Each number is 128 + 24 x the weight over its row's rms, rounded and kept within 0 to 255. Layers, rows and columns count from 0. Numbers have three digits each. The size before them is the row's rms in percent of the matrix's.

# up: layer 6 MLP up, 4096x512, rms 0.174, rows 3981-4033, columns 0-127
# down: layer 6 MLP down (transposed), 4096x512, rms 0.186, rows 3981-4032, columns 0-127
up3981 134:141123111111126121110151154147118125124134106162114079145141131099116150123156116095111122112182083151174158146125151186111130101101112138109100090138123105115118138125141116112131171159119159160113124135170072062171121133121137152105129179118167155095096126129093162136128156118118134097132142100131127131150089130125116104183125152129136110171120112109109133160159136169121140115134
down3981 132:142144111151127116114117135102131106123155111133111095139120130133135148132150133113103142116138103132169124122096150116097183149117162154154124123135151118088128137115114090078121119152133143119111143155132135109113098148122086109178107098142144124103131104114132119072120135123164124110146140130150153129133121171133112110169146099109156116109128154127153121154158111067113060117172
up3982 090:154141122132100171107149145113127125130104117153162134133135068167138123150143140123156138128152151134156172145105163111121104107120122185132101095153160129122157105176111121147096140099092123152170080118136165134153168159134084114202135129130160164149111095096140149124136076122076127108168143178168141155153105130137146098146124124164164125143114145147099160130113098155148111122097
down3982 092:113137117128136153136108100146087113088162107099128112079140133134143124091162116144129153150125153119139093126085165166156160136117120108151129097121138116098104136081092110112131093096094136154085146111153126057146135097099109122120108100163135136104085099087123133179114126104161105131114093125152091089122123107081080152135143141135142143130088152112143116091078153147155139080132
up3983 093:159062189115109144128113132143118124091153096108160117107121141158143138158111138102131100152121112150088102116109125124146120159148123123103104107147121109176106127125178150113144094113129105126161074123119121134092126147120158121131130136092137131140135156106147091118130115143124124143146089118158138123156096138113142131116147125090169149146152126135151139126129134138102133125144
down3983 095:156095117158121161145168136123149127140181126135096112145092147119124123116107112119117124118143119113173123137163145094130144132093132150120142098183125119119115141153140124092116078129125122154119090165133125095130122129145128103142165142120133108120140129135127105132101129101090094077103134118146117111122115093167094109083142105136086151093076133123116127141124070110107104102070
up3984 103:134118098144114152109135120060108125090133088123146100134181136129155123096133105170103100124144142108110114129143136107117147161159133119161143153144176127140130101155141153106106110133111148155151131178175157124134135123137161144094166128122105092176125145121148109109103121131114142125116143073111158145139137156124113154158138097084139150133094119136126151129094102139143112157104
down3984 103:159128094096136126141149132107134154124121155117151161141118099118132174111105110155183117161149148130110135152107143133113146108073113141101105137080132104131169112156115148148105145151108105132159126105115135125128119135066157121110161141177132160152150126115090116157113116128149149139109175135146108142126138146091135154118104118156134097127124139112118118112110143136108121143133
up3985 102:204132130074088134116072122146119136080147189126121130162135124123103128134132179134103103130100061106148112152114151085131115173103114099130131134143099099149112130092146134120104136139071107144176146154146104163157104096136165105172079072164137103130145097101109150151159143108136104139112133125120105166121146130118125130152101126121103151119093107086146117131111127175117126115135
down3985 089:131114112119131145118151190108132139136136101117167155131109123125152101131145107146127100118163182119085164121138148099139103092133094111107111111152157074141135154120122159147098121091087110149142165129151137081137157129158121153127125144143115108094135127105125113133127150113126173152125112145113119160145118114132106132112177124108146140132170110121119113150151125126141124071114
up3986 096:175166114086132162109136061129127124111112136111133131107122102145110144107108144094093120145158126158115125144110100154096115138091116110135117157122127117106188119143174116140162105118139075141116120121143143109099133091114108086102122142111102111107077086133138109094119133176111129126139117098097100092154130090152116129133102137126087115133082100129107173087154108149164116152147
down3986 096:144153174157150140082087125117155146158148161110115124103134134109143107175116108110124122157123147108157116119112177141139174137099117107130090133130083147110127120092132102143163126101137085123180128110134110138107099100100127125137139143110128142110141090091102093110141138114134112113092113133132154085148108124183149115189134138125120137173118098133162138105113112159159136138106
up3987 102:126138116155091154107101097120103122166149134189089126128114151148171149136128132103149128152111120145177157128138118116160134112153131140125139127082155111129141100156156156096146135105156169154126125120145162131164150109130153133077150139169151126137123110127126124098155144105170125120137122100126125088136131125103126153111155132143089153114082152113155163147091150073187142138136
down3987 105:162133111118108109123134161126157084155108156142100137172142146126153103152122136115132138126100093090147144145146143105112113112120125102117144087175149159140118086141127145127114128109147145114145121087147130173119112047123161160118184110173216100134126083117126112120127140103136151114109133182122126136097150107165131180066193124114099119119151103087100132100114203143158141132157
up3988 101:146105086163133099128139137103102149129120155133110135080123097107145183135135110112153106155123159140083126154110148111118143121103114116118118114089085127127126140170117152139134085134102122112118127151106165123117109151115168110167094175090144146156071124127127112127132173141113114157161172119086124088151101138143116116116138098176085156125093130128189154135130134110108120143127
down3988 092:137132137104167125151128097107101121131129101118156236163124129114108083117105174105130152133141089097112154080130145154149101086117064158145096076136135082166154157136170123137140129143110116124127138106174101102091127127111095176085146129128138156128150151150109136145102090125123132090101126104112123119070130146110120153088098122115127141104108112166142115159151174132175132115114
up3989 095:111106138082135114116113109085127130150123158090121157142081141165134101098116146177124103135142153144174138153106133114122146115079112145096114145095115135133145211132133128151115127114163123140085145160088154129094090074126119097092146116148140139173070119111089159158151120109116149095115125104139158108094126142125123103132087113109173112139150131156122152108160122134158114109117
down3989 097:130112138116156139113115094133111122119123160110142113143144092125108123104129167119103141134111127125115131076160090118185160141118134112117119100147126125148120137089138119119104132127113129107152147148161081162078080146160147093142112135102145110138135110111136167111158170130109140119141124149149075134142081128135099084084124138104114152116121106110163167084109111158132148093086
up3990 105:082103138165131098073142137146108173135105129139120091134117113143132107114116136146145137150140130141128099127145142122134138096118119154166132130131156098156085120130127164164154114149158113125124127110097142124133146115127118131165149133139154157080190126114163149162090101207157076095141148120146119132104131123134121130121104143162113156105111130116102114078088151163141079127098
down3990 120:109113155086117139125115117125085116133121138105125119121097153151143078125123069143129144131128117135150113123104127139163143104206103132095129146125121108150143079129147089166144144059112127141126171135134124078099208155117133100094060139113195167121096172179086139146175145137131090125161119135153124141116168159104123109103120107115124070137113158182134135110111120113160112171106
up3991 098:120133105120151122143135124124134145115123128159107121145108092113147129109123161089190120130157121116122107149139113135162145123095132158137181125132133127145139136091121146121118151172149079159121101125115119132118182134137123117137091133157114113154126119146132153156113135126140119138104135071155137153129123156117091072099131110140148129151125140160121116130116109170145129158122
down3991 095:110156167120110133158130138152143074129139113154094081108151130138110110122143152150102138164096117111118148115098072110104124149107145116168149109150097108095153119125138167134097121133147109119139075167139106119120150120121125150103172116084148121105122118096112103109129166124164107117124153149126116125145147071120136131139104108118115152150138088120156119145154153115135145146074
up3992 099:104151120097117104121125125088144150147138129117117117094129117143161157123131122126108129102161098165137139125125088125138127188189145156108097094137149106129130130101131205117154121121082134118100114155127096140141151162103074137172105129116113113117115105120138133123122200109113129159144147143136111059099117102146114154100115139130076098152103136119152117143173126123112145123100
down3992 102:089097099119120129165142124146098137114115101115091141160123101135126114129136158129141149153151107125117125132126132133115131136151125118151135171153143124106143123148081147119131151138146120100132136143088089141111113136146127124141159093112134115089177115119171147147124160155098104137149176112109152118144128148140157117111143174091129165131120135108121110104124161180130111178124
up3993 106:073113117097183155163107116130156076148179090072140096095133128155169146049139111118125099131106132154115119151142130142122118139098100116132138146136136126098160103132150109148159184120172087120145122110116123126138109104115119110150163090092140145115108136113123132160109129115126123098130132125103152138096104176124112137147115142151144119126068119146128163107126129141114145146106
down3993 096:129118134109120117082135156135136107135128118191131095126127082148113134126177130143109130133121103155179136139092114117086109134101170128130097166140123094114114152130135108113100104133116159129168102123087103132154120106114166115112161113115110134095158122080130093074112107125130106093133138120133133108176105155129110155124115095123105113103127122138138143123101097122073107155108
up3994 101:143182136113143114144117085101093128130081121132117110123154095171117158114125177095107136079167154123101122131132145159095151098115062094090122126114106108154125126107184136125158157096176099099132148147181124121110121129154114111130153106091116083166117159188136149131143169157143143097145105137110155128137138114138128143125086114164102138114157112137131130107143095129140129131086
down3994 098:087110095197123138105085136121117126107127128103112163094126139110095131130113075150188090112116173088150079166133138150120105119145147143126120094144106171110130127112146113137095106149126155112118125156059130123085109129121102155135134160170154092112123117090119131125115108104141131119134126146120133150149147128139143089143171169116098146134091147105134152114141144178130126103099
up3995 093:152137155112161131145099157132112162128137148155153122128131142126101146104088142120157134124104110157088174113130115101143126103122114121105183085150155116107166104093151119122173119116128187133105149139120147132131165203130096119062154159133126162155144123171131141099142102125124128133128156123148125105121159147109128122158105173155100120098131109102092118141150076099146117130157
down3995 098:121115116110149159139118138144076149092146145140105086122123142104129131102093135105137117133139151115145126088133126126140134158107076134131099178142099109115141193153139121127103099125090098100118149147109111120060131100105161163097119112159120103151131110093114111117135134176090116135098123118120131154081122121133125147113154141116122115093149149118138111089155137166162148123091
up3996 100:155117163134123136156091090129077127108124128067141125091124150129135106115154100097122136130104162132101125130102132141103105116109165128127170143121141084129145165101128110167148153132143105059131098159097138108143116132085135133100125147168158127162097127132085148078142138119148155121113164094155154106153133095161128119115120139122166132143110109116137104128157112107157132174114
down3996 097:079118134129099147153101130092097125122143113134127104131115090123177127142146121144131118095095099106091160122132122139099130089158149164112102112155132146125154120136142135127138131111153106119095158114129132097124096116097129119126109155124138158115145137100122114131142139122131109146100124159132094093146148111126154125153138123136144127129134152101106139099119151068104084096071
up3997 092:141121096138107148163094132123167121179147138135099138117133130102093129132116115137121072090119126139117153146173119167130127136143139078143145173161119141158100123101128069146126096090124173111161159097177116107120098117117153106141135147117110127125107146174118141126116093119129099140124165124168160119154167110179154088117122119152096115115158140157103100130079086147128183127132
down3997 094:163092109093157138122110162102093146118088124117141122064077121143122129150136108124150089109095131100130076124129136149165120076149130136130062133139111131116099159132146145115139128096138102140164132129152148115131148118124161108132133100144177070135125098096123079135111120133106124074126151129150130104147179128109139130159077103090172137119108133149118089113129156101123132127127
up3998 095:081147128125107127061179120136096108098130124172111129138108107114119115115119095125131133118110150101175126129101120136089119148130162129130131123113103103104129194111118137157130136122124135126138131128140109092102116137079118119119148132121102101153106152132096113139101128127159126177176134118143115156122197092147135098155111074131075133200115090108106110140118113121124137169150
down3998 102:130131133153147152159114123169109113146131126118144151091167077131129115135173146088119102097137099149104147159108114148114113151140144104100151125121106149147147167146130107117133111111101120134076143109131080109141145144159118130151146120161117142137131111139140105127116094149155146113125092105160152133146099105100150144122134113127101094138107132126135123150136117088099121119097
up3999 092:120132082145167122110138143067126120173126121110087125183135134133165100141057109120151122122115128098168170095167113078128118155101159125154126081137086125146123116091119139080136131151136153163123149124119102163119126118159083087135139138123122131140119108142151119109130134116122128156092147146152115145111134157115107133186129131152149100141093152114103109102167126120120157145119
down3999 095:081156128121122109115097131109108127090109093155113102199060123175103155124067131120133150130124127106133109120094130160158157169165113098121136127145112163142141138101090098111108137148145144118106131122104147123098142119132117100145128146125126150134129118142128100166140155113130093147126091127155096127090137116108183131088135143096083124176123141125124159122121126113169108107131
up4000 100:098117129156138122076103135163133067158104105141107160120145165127114179128097165094106110127104141147118132085155119156106137119102105154138062147157144114139105144152137160155148143142129134160108132131138149101113147060102113109134067136133139170149143126126182173156144097140116128142130151136117120113071102121188137104099120113124084098099124114123123101141083105129082131187100
down4000 102:114158092193116170161098086143114155139130116144132094165137161113142116103118100135103160152122110136088110154123180133084132116143110136136146092119186122137121150142147129093124144149103112133123160134140094128170149113148135109139098165158104109110140102099169145158145114112149136159103110092126141155124109141134091113133111134065082140126116130097105157136109058128111139107151
up4001 096:141133146158101119127134147144140093133125144111134160099160116172130143112113091147132120101126112103113153118128118139167115123184100108147086129149139100124063153095105137112114169132125127146060139103140127149128077107126107116146131128104178111145143155087141170118097147089087124109139176123152128104103116093135104135119156179181100095094093175092114145121118149183150114146131
down4001 088:150125095101102121085100101128132123099140110127098117158106145117156113127104168164129084115103126120147173094127133126137164132137122159147101121141123115151110141129169145137151115120116107106129132141104135136119142150127161137127168152164060142122110130159083150169129137119152156148116116136089134168148140135131128104148149094142133151101088133143134120126127156058116108138133
up4002 098:181118160157136126109087094147167137088159139178174105129070125110106090111111145134122102133131130110088109106085106113125137151147137122137121129099104117130146150119177125095099117129131131132137107172142122189128123096155164148123075131126100109124119133131175182156148169153128113090161147143098139170093112111126085107072134137128126118146124128124141108125090099180130146136130
down4002 090:130142125151165091115097163123108097125153137114148090152080140178099109121124162136122127126185082082147117127114114157156113138123149140102170156104135129168124159162156153120128128124168138139110121101122162120147078132094104140150126171167102151138148125122091122140105092139125150101128123079156122151141140127086139130119124065117152151122149142120135113121151155173101168135131
up4003 113:139096196116158111102115151121090169115144160183127139150135163125097150152094155166148113151123098164158121120097176141096113105148063130125149149122140114143122089137079090132171133131145144154134126138161120112135102132110156119131132158144149103126117145154151148106185136108144150118143145173131136127141132151148172127149183104080136129149126112159149122132104100115121120138142
down4003 108:112148115113138153103133166136087172089111138181136151121173144129148108150089168155144128152143131151133104141131104122126138105137139171169133131088140109176122113128123150144102113109100083128128113154123173091094131118115125166154119112153090128138115112153179105132101091135140153108107119155140135121155178123142155131112136114100122126046124129152139126113127104105136094165124
up4004 097:108131141091126144157128121103142076148157113128121100081157159107146126099134122091145112119106157120108153089136128106136130119140121158144142120128128108136133162147149125148146095111090143115106070107104103150130097137115135153061086152109126155149096160095103090112145131090114146099116162133126111139102105131124109113096121138141143112130117131149119120169130126165105123134133
down4004 092:112117136132113111146118144128162186160108148104145122130155109120110165148157120140110098100125101133113119135137169130149098163133144129152144114132091147164135137146160088097141078115155126142168105037138103167128144149094083124186110120119112127098111115135155059127119142088146104085107162102143127134124111109144113111103129085103142160123119113133137109118093134078114154135115
up4005 113:135087104177158125126141111143123106122142138125182118117131125134131140084138110104151147154157100111157114084103086116114180083101144131098083122121142144126137142122095140142136120113096092121143124128142143155126101166146118108108128135105174118137104165093110116120130184140161187154135120168129113070147081103131153160133130114119133129159133116071115095161144122130130159144173
down4005 103:129172111077108125105133117096119117143124144156126130060093158165090091117135117132152135139126161152132131137149173128116137097145160148158094173120116130091125153157096106160129113124079100112115101140138103108064111111123120133152139126092129138135128138122122092204143130115144172119083152156098113112126127109131138131104154143130131137110106137154116112133134166090104148168146
up4006 093:139126150135101099095144139140130124137118152130150147108145146158165175162127153078145091101146154168145129096130120140170144143155148153081127105126106152151118132129175137130140100136166160132106159106144121132110158135122121114149146129138103112167128121105120118128144143110146090145113116157182135119083100094138134115138118123128141087123101154148115132158125126147123130117129
down4006 097:122130129105149125096160095138144126118135117209121101102106152149130105181156120115156138147105147149144125107112151135127128145158109131177161117139117147148080117085109086159136130145164129169128139147123160121114145148087144192142115142166110145158152166124105142144121120082130117134108095099118152162136155163148103137142144098115098136115101114148155138182073114118169163102128
up4007 097:128115099130136160086081099125125160120115110141147097164128150162122127122106105111127135108112169126127154119100096115115123114114118147140097136138117104118176107069139145130104125100122139096100123110096099123140118133121157121128110134130129127082105132127150119134144114141181155147117159066147179131122133152128127132119102129154084103142119111188132095145096111187139086130133
down4007 104:122144139116125139091129130104118154121093144105164160118137124160065146143120121155105123108165112123129181120136127132110179097151113067139158142081129127106138168146157112145148110130127152112094119083119097127146106160119157119138096120154144125171102079141151139133183152068119119110050104125141114122140129101144124105138126156134127159102141138055139135128157125106125085142168
up4008 095:137131133132124194187146158170155124134103159123163124123145145094101147125170126143179150121139155134065170128103144119150121118124139092134124116116107110118120131148132124123159108142146129173166101097142127131123158140133091165171095116120154133110103123119099180132135162143130130116153102154122163161138112090157134099076096128093150108130109102140139129150070126160116097119136
down4008 101:150113129136116160100112122109141157113112099153118116166123092142096106087133154077110105146110127104125132150183167097122123132135117102130127133142161114167150113142183126119151126151103126085100127138142127085145124121089146144113155157137147130136095130116072100166154151123133134121097112143169109148154089144134099126103118139134148113122133140117137130128123118148102149149085
up4009 112:113136119143134080160141153092152131104147101135143145131136108147121081138132136111128122126104149132108146102129177165109104097152150148144135075104132162118130130126127160107116127084150155126129155127138134151163144148109122070149135126155108144083146118136124179132059116160117134118132169114137130098153147112128155173124118104143144133146145096144059095150140152157128098115124
down4009 115:114155099138093128118107134113114157106136109121104131156127125140103138135121120103134105137109122137136126115185186079125123111132117158129086089137126110118093172102120135136092111112126142081106110086133100148178168135103120100114149130154124138097123113139128135104093113135131095112143149124145105108156105154174159117131126115155171159106116124139149139106100134143112107117139
up4010 105:113091142146184151147128146117140061137144105126105113142131105115155140097116139134137114134131149134130121121155121120117140102128124173122120133144137071150145138176059150156091110139158100106147123155123146153139103127127095121110143115131122121139121111126154116111172133111122136091086106107108117136110127148141137079098167172167125094118138177156103125123109168105101136130152
down4010 102:131093102125137116126085145111129058085078162117136118120122120153133105165125178117111147195140126134166095149159146150122193106111103168101143162114154126153096118124108103177087135103177139170135123116146138136137123103113097128104131147133080110137093128130101094092115121089147140103115125158119124110126165122151130116129134126090154123161127150145154114169123135095100109185161
up4011 103:143149135114124129128160138130127147117089107108148133111141133142122124147139138151160137111153201119146089068136155116110176119142095104110151135112145148159104148138157132118175169135130165137103122175153147117142119115143099138123160123110164134140138111119137133144120112104163158145129129122144119123131104099137113126070081122125166123093103092104090105158142156118149151139110
down4011 099:188142129104118131138143116139103122134174105151113148157088142182092146105147120132102115119146133107112109125120159124149098133110139127117108131124099160086146112115119120122173127151130154166142119111136118125126125158123135137126125119135133138153128074149105115156123115135098078129124158117087113174117160124122098148148126102148111114137158138139123120100120126131165109109128
up4012 100:110140104134153107079123116154088091110115104136102130145174111163108116125142118141148174111107139145122107111136127127134102118108140116110109120084181092096132112136139145121163114078131152125111109135129116150098151131140060073076174132138099159139129100176107128147127103139095088139108137102139115102141118119152142130124095149122126102140102112133127106117101114093106105121151
down4012 100:126082089147090102116174126127121118124106152128133144092129117114156104163100075121084121127127097135155152145130119151177116146154123114160148115111138106147092133120057107125152161122128143121127147106094130141138123146152118125097140126150174119126134125138154151107149072110134126144139096102119123105149117135128144098127120151112105127143142103130102157139166187135159164083119
up4013 096:128158127154159135141101158122175195121113114136128136124113127151112125126096100087156146118107118105113145118138127096178134131144144114129134105128157096108169120114100117091092087126100107108129141156129162126156137217104122163143089133123117134120100110203103156120124134123132151126153113072130132097094139129139127144132117107145127128140131168152164103120140122119154126115130
down4013 110:114120115126128125121120113118114104132148120148093117154132097098139173128122155112130091098109121095158130118100119154121160141128153122113164126101166085117118126101098106131085088136120143126102122186156088110116148137079127099092142162143129141122113128205149141055133118104112139146190122063153110116144146153145122116190136126130144109127151132098154118129137130107129140120138
up4014 086:123083130104149149139142115089159121085131142121152093123128100142133095135088137146111135111113151133112137172141066130127114080122136148128155113133151140084114104128125192160157114137090122111155105118122120150133115122133111086124144120136137119093097112190108103141057158171097120112162109072114164109127149133141137160120111069106113140116114128141141136122114136098115117119186
down4014 089:169151146116125165125107119078145154133136148143132107129134124166131135143156142120127110113138098117105149158089118103119141090122125094098133158129136155110085159100124081099154133134087110144113106120098178148080124136115147109150138115101169105125108113088095162122141107123135143095137130118147166164122105185159098090153100159142118150116117145124106117119137161096107131133143
up4015 107:109123103165114101117150081151138157148109170116110126121144081125138126101138093146128142136157172123113129134112134134114195129149093113174107144102141132095164112143143164137135117135128060136098138164103165142157086160157110167098141115112154112164109138143118098133119113162120124125122151121127091127106119146117107157060148125126152164094133157143078144097144168092131103159110
down4015 100:109142184106136155146168190097150130113096098129125108130177116087124107162138115122121136103087106112163142085117133159128118124143126155109122124117094094154158142086138099135141116113154147132163127151118135151097153147101159145140146164135139111131089134115104137169153125170121129122143089179106152150089125139146168125159144121133151146105130101091147091135140092134123156139161
up4016 093:105099124129145125100123193124145120105122100140116116134124098135122097099138129136124172125119097147145172132095113109134086112153111129135146123103114132153160138093115149147161126115135150112122080124119104112113117145141109092177170136116110174142105109111132131126081105130105115140083086161122130101171164134120124112157131094114107110111153148120077159152099126110143134114131
down4016 090:108101130148088134092108083119101141130131159121164107108087120122130111135144132151185159137172110121120148120139126157125100133131113162105117193169137118125112121121148164131106119102129144113110147135118129114145131125113171113114189155102096121109114095090144108160116126095118123169127144135130093103125150124117096115097111149115105121105140114109179153140194122099134100103113
up4017 101:147139138154158150148117103133119139076146134118098094147117096118095099106103092127154138163124100105136149150191135109116134058092139128205115133102158117138159198128111130109110120152106150145102144090125070092147161125122118115096145143128157108109095136109145119145109114136102150094096140127117126108108138142158122115120138085099147142097121116141120127128113083144104137147076
down4017 101:145107127097091122088140125125116152147104143122136168119138124151117105133097076101127154127148138108113116157135127153117133157121138169134107140132139136155103142090136127096120107139109109162118118139129074149123073127107116130140127150128150081151126139126128141100150129086126117140130125128116107135101105166118094155127134140141116152107152137133139168098161157165141107146102
up4018 102:155096099095151147130109165147160117133162146086102111159139123111149113162126107087135106112144111125160096161124145109156131143121147151160166130150098060129147097088103149136105164125113148134155137128124156157122152122123137156112105157105160110161097144129094121152141114136172113099127108141058143153173086144112117149134128121149141171126062127116158170106113100140106130108116
down4018 088:105146120091128130121088093148105137166151111139149135155134150121157112126155120150127140120088122128139093126134158140122132074113118112142142121127093050115145132135107126166112155113090112105144128106115133106156154117118117093148112148121157089100152101096128142178123114156095163156055114124100101146096150114163113121127127161129130107104148119113114114118088139154143117126128
up4019 099:144132139125095136149088123091161106116137137142066112112098132072123137140102137112138158158132112114118111130157105142123109112143097135166122124113126107117110095093128094102158130138149137173141120141106160101147144144111134148127144118168126118129151172142106145146141112120129153126117094140141118135125082134116129153089112102153122101111143198103121094083129149143119112110154
down4019 092:103141140130161135140160136135118141132101101115151130135119111117149086115119127133112097139135135165110125134125177108136123118144130098133147132128103152096107099147128143134117128143139128143143141132121103120082165145117153109108080161128129127159147086115116139140145118133184151147122133133110161187087143104155114133110145124081116110111121133094134104146109140132112168109136
up4020 112:154138099146154075124102113117110178156121100130137105102101089129095162142130133074117123141154143135112123100146116171152134113131087130110098137125115104131108128121119104120165122121146113133122129132098123123142133158129130165158157170125119128109128139142096172095088119106130117135163123046125156119114116144130147102133182111123099108121135123148167081105139114120139091107162
down4020 115:113160139169147133139132108109162149139139103123090110140155133092126136092103092131100111165169138105158145111121144164172148135123108175123152175123126124125115147100139133141147091122115115102131168119132151130099158181108098127138131124107084161110082090152135145113119114105105115192140137095136111139127150103145104129106139135152131126100172146157146093140101146152170133128148
up4021 108:091144156094100142121140126143128109144147153121149113135127127139142135156116125145092132107167176126144140141104144129135145128113168163171111139140163144139125145114130086114123155107160093134146156141156106151158145115083133155128166117135136147093106147127122157121087065123120095152129122152134118083167129153118116184100118129133120132152110115090106115085102081161141130097166
down4021 093:079135095151099112169123134135130138104139106137096063096127128157079180130139132103122161139141135143088105120120085144089109121136129124112133103098157112142122124098101099140146104103115147112165092105092080136121140110118074113119183155124085130104158122146132147130072125109115124112157144158095147142167141127098156116139130081106137094140114121134094097139133111114085077126139
up4022 100:133155128160149144173153125124172144127083132122128119137093108161116131145137090147133132146132111149144144149091101112166141142101121142172163148167145105119129103134131126102141118130148116126092163138087144135105159124113135146130072131100124147149142116133134117069090127128160168074123091148148131124127139142118132103120128153143125155128166114147111118167127123130132103164114
down4022 108:146147174132100161140123080129089114072125138141125177102139138134110155102175132116163180111129147153107125146122159146104130093084119137145174119095120140124124120097119137145137113169112154160119133085131126106112126121127154110110150146145152170120121085129146154111113078094124128108124130173132156132104157123106131077107085163139161133108153115130094083109134056145136118144131
up4023 096:120105102119110128132093070162110099155123172139169134114163109136144099134152154111142117140146155106089113137083118115162136114159163068141117144201100168157111131145086171124122094096154089116107083101174142084139127155157161131127179117135130130109118121135185109105093120156108156119107112113141114116190140124181145097139096131117133102094130071136136136134107155109133114085114
down4023 106:155131110163105142140086108125116124152116117125172132155113104120127136114124129150094133123121122131140110089130142112084082146115127158127146047149113116096093162149130160165135134121131100115137150147087133072122102137147150103123153103099112119106120066111138122109098141136126126157124149085081131113107115147171151160114147094111150119152128090132094156096123120137096129112185
up4024 096:107104133112102155165159125145136116118124157118096165127133133088133115146131110115152148120123150143084155147137151134134116086105148124122154159115121083133147112128205125158115091123142111109151107109173145101139125129105114099102081096087128097116152122116132136093128119134121136150149145098177075146126170157128126112148130142154094170125119141106123115065091134121131119106130
down4024 099:123120140114134171134128132139110169135094110106148140128151153105156115153157139134108108126128178137125105169150128177120140136135153158131124103154126151105070107116107136110135090165150159149122118136119106150124133126095152113115109130140090117156165098111130123138144126146112131157093110047161154109129138112148127105173083115109120115124098140130144145179140114112174131149138
up4025 091:098124152142083141146134108146175153158140124158157146100126074145094099097117120103164119107112124125155118147150115152156151141154118120147107162067097142143139155115110118175144167103130104144091146134148098162125094129142153108152167118120139122131101119085139135112113104141115141128090148181145135133153116138115135136146069114132140150137112145097160143139134123131157161138075
down4025 094:097121153117062131137148111100161074140123119073085114100056067137100162126169172144136123120181118095114134092139128112126110120114154118116102133154155137115124136128138139137139116111174090098145121133102141126162163099099161159121142126121173122096118134159113110106125127121140089151135084112140140126133127105143135159107120127090172110120137165177120127105119101110164139185144
up4026 092:114121125114144139139115078091136129131095154128109145120154101150116115112099082074140122170131098139153120138095132139107102126142112154069104101129110145080110175097067195136154184126124127117104138111130155133105124124147135125085151142172101165088112158138139098129125060158114117132130127130108126135162092162108099158132143109136128093105112156134148111119132104105119079179153
down4026 100:086095156119137122113182137120122116108137154114140125103134112140136075112119130144085103099101134177143134100086102135123121157127109116155131155112137089145105132133157114157088069140131152108105154151072068097135139141124085111110108122141143145091120105114095151131151128099160129135141116123126107128136116120162095127097124099091155118132081100111131117154113143120112129099125
up4027 093:131134126155128152102186137103136094198172145144143095140143127098129131139051191148106116176133122104089109110105114148153123093106124130109093136139121158141122146175145093112118115140124149135110130152126135115159131122176140136134105101089152142165110112146165113112106117179128131134107127142117150115157131143117139105088162111147167091111177119147093072131073118137139095146109
down4027 103:136160145082082102137147088170126120133137113115142106101128113118116126125143114164183133184131146155109119117172105112131128131112111050129152144165103119128143161167143146132121144142164087153112105142114132106126134096100098099111091157129150077152140149126134123121149108110148085156113104129157148103108144129102100129170105158137181116145163084133141118108115137113124135132101
up4028 099:132110087139161145087118149173105075134110145100077151149188094125129139111147142087119152130160130200093130144158117105129108132194142117150141106134164111097151157152123115159134116110127126143096091141137178135122170138112132101086126141134107114138108126141108100153112128136124088090103147102169134126122115157134109087151111133143138158185171114124129139126117142107111157141137
down4028 093:109168121149114123106146099179133178133150100152181151092148152121088111086128110130126114128088126119158088130112136106152155146059106132114140150130119143152160087092130136114098103118110146131143093138139106108101097113135111108140162116106118147108114138127120106088119151094156134139119107138114151130125127107106102154145117153183100137147146138130124140169118088153189126107144
up4029 097:121128182111139116120128117152100081113121126140139182128141127103138135126171142099121109114138111145177148116092120159108094110152076101160122130146146107152129069136142133138140134135133120135121091156122096168118170131088123114163114106152164136139108056143142080093114126127139171146147150142119116080145104133117113198118141129101134156129128126110156123116126112099141137154156
down4029 104:130142107103136089106122136119097110072099096109104186102157132092129132119117125124124121134135099095102138083100142156144117115111145136101129068121103133140101092137128097120146127126175112128130160122138138136114159129107167137118163129118108128104185120112145094126137165140131109117139115127105131136128146139108154132073124118104090135104154095131128135107149138148138150211119
up4030 105:137106116112133122129129126154099125129154142143173082152121087171136107143108155102118143186124127137151128134125094089090101150142109168109108148118116156103132122133124119154129101135104140167126161140130169100134122104130117130095113154138089143113148142118103129119118129121130143157147152140111128132130133148110100139141111119115118111115130117129161114134151115085115154118131
down4030 099:157103138157102120099139082146134132117131130121155108062174149098110149102123125111135112140151098136113137102109120101097125168089114128126135116105099101103153097160121106160135135110096103153131132132144149134143117142096142141132145100152069149110142145143132166107132118154103128204100149118138121124134127150143175132159120140107136147128120136120143136145143131098157137103146
up4031 105:121155146142124126130135123139092126127110144162108144137143142131194116152148143124172165103130154153136144125105118129149087160105123150127132131134138089072173151105119111121108124061107081109149165134121162081120155110103130117122136135151125110105101089127111139121165128139085156113126118107099163127130125118112151124133133130137150144105100076134102112139166132112096132141134
down4031 108:131115170115117161120122150125079200115128095123120142106160142127088174147138161138110115120125122139120159153134130107160162164089164127111105138144142153080119111159115117134149121153125127081154109110077151063130181142118123138132159135120150112184122118146149114121113142116145118127142095109123132096098130135146171123119144140125095102119124166116136163137086117098154148133147
up4032 097:103121156136088119138130102144176124138153157107120102099099108153143157165142105131113162167130113120166121127171110121101151156125154126142114116128146160099111136075124124174113101135107154134116143127145126138091109105106113141096130117121101137147113096154103143140158181096174112123133134104099154112109141124138146145085126161102121137111123136147111100147126121157123101131080
down4032 100:104091141131129134092112088131147131143144122093165143119125140102157126134101120142159112124143125116149134142108116144176113124087122102087139157091108113159130153116161092109144101100118100109164072121113141119142142163085109118179143162073161137140161147098073123127120127125110089120130129107104139151096103115122121129106130124145115106122142093094133132119125156095110113108187
up4033 111:132142105138130129132137114191113123140112134139097149130123112139111138127122093113126119110095132107123156136125137109093134135168110162184128142131095106121134123130138187132090134089140144134125144143160132186106116133099107139119176079080169129104126115132160134127126116139142131137153118126119144094113116111091141106151164140115122143124158149176098101094092121149134096099144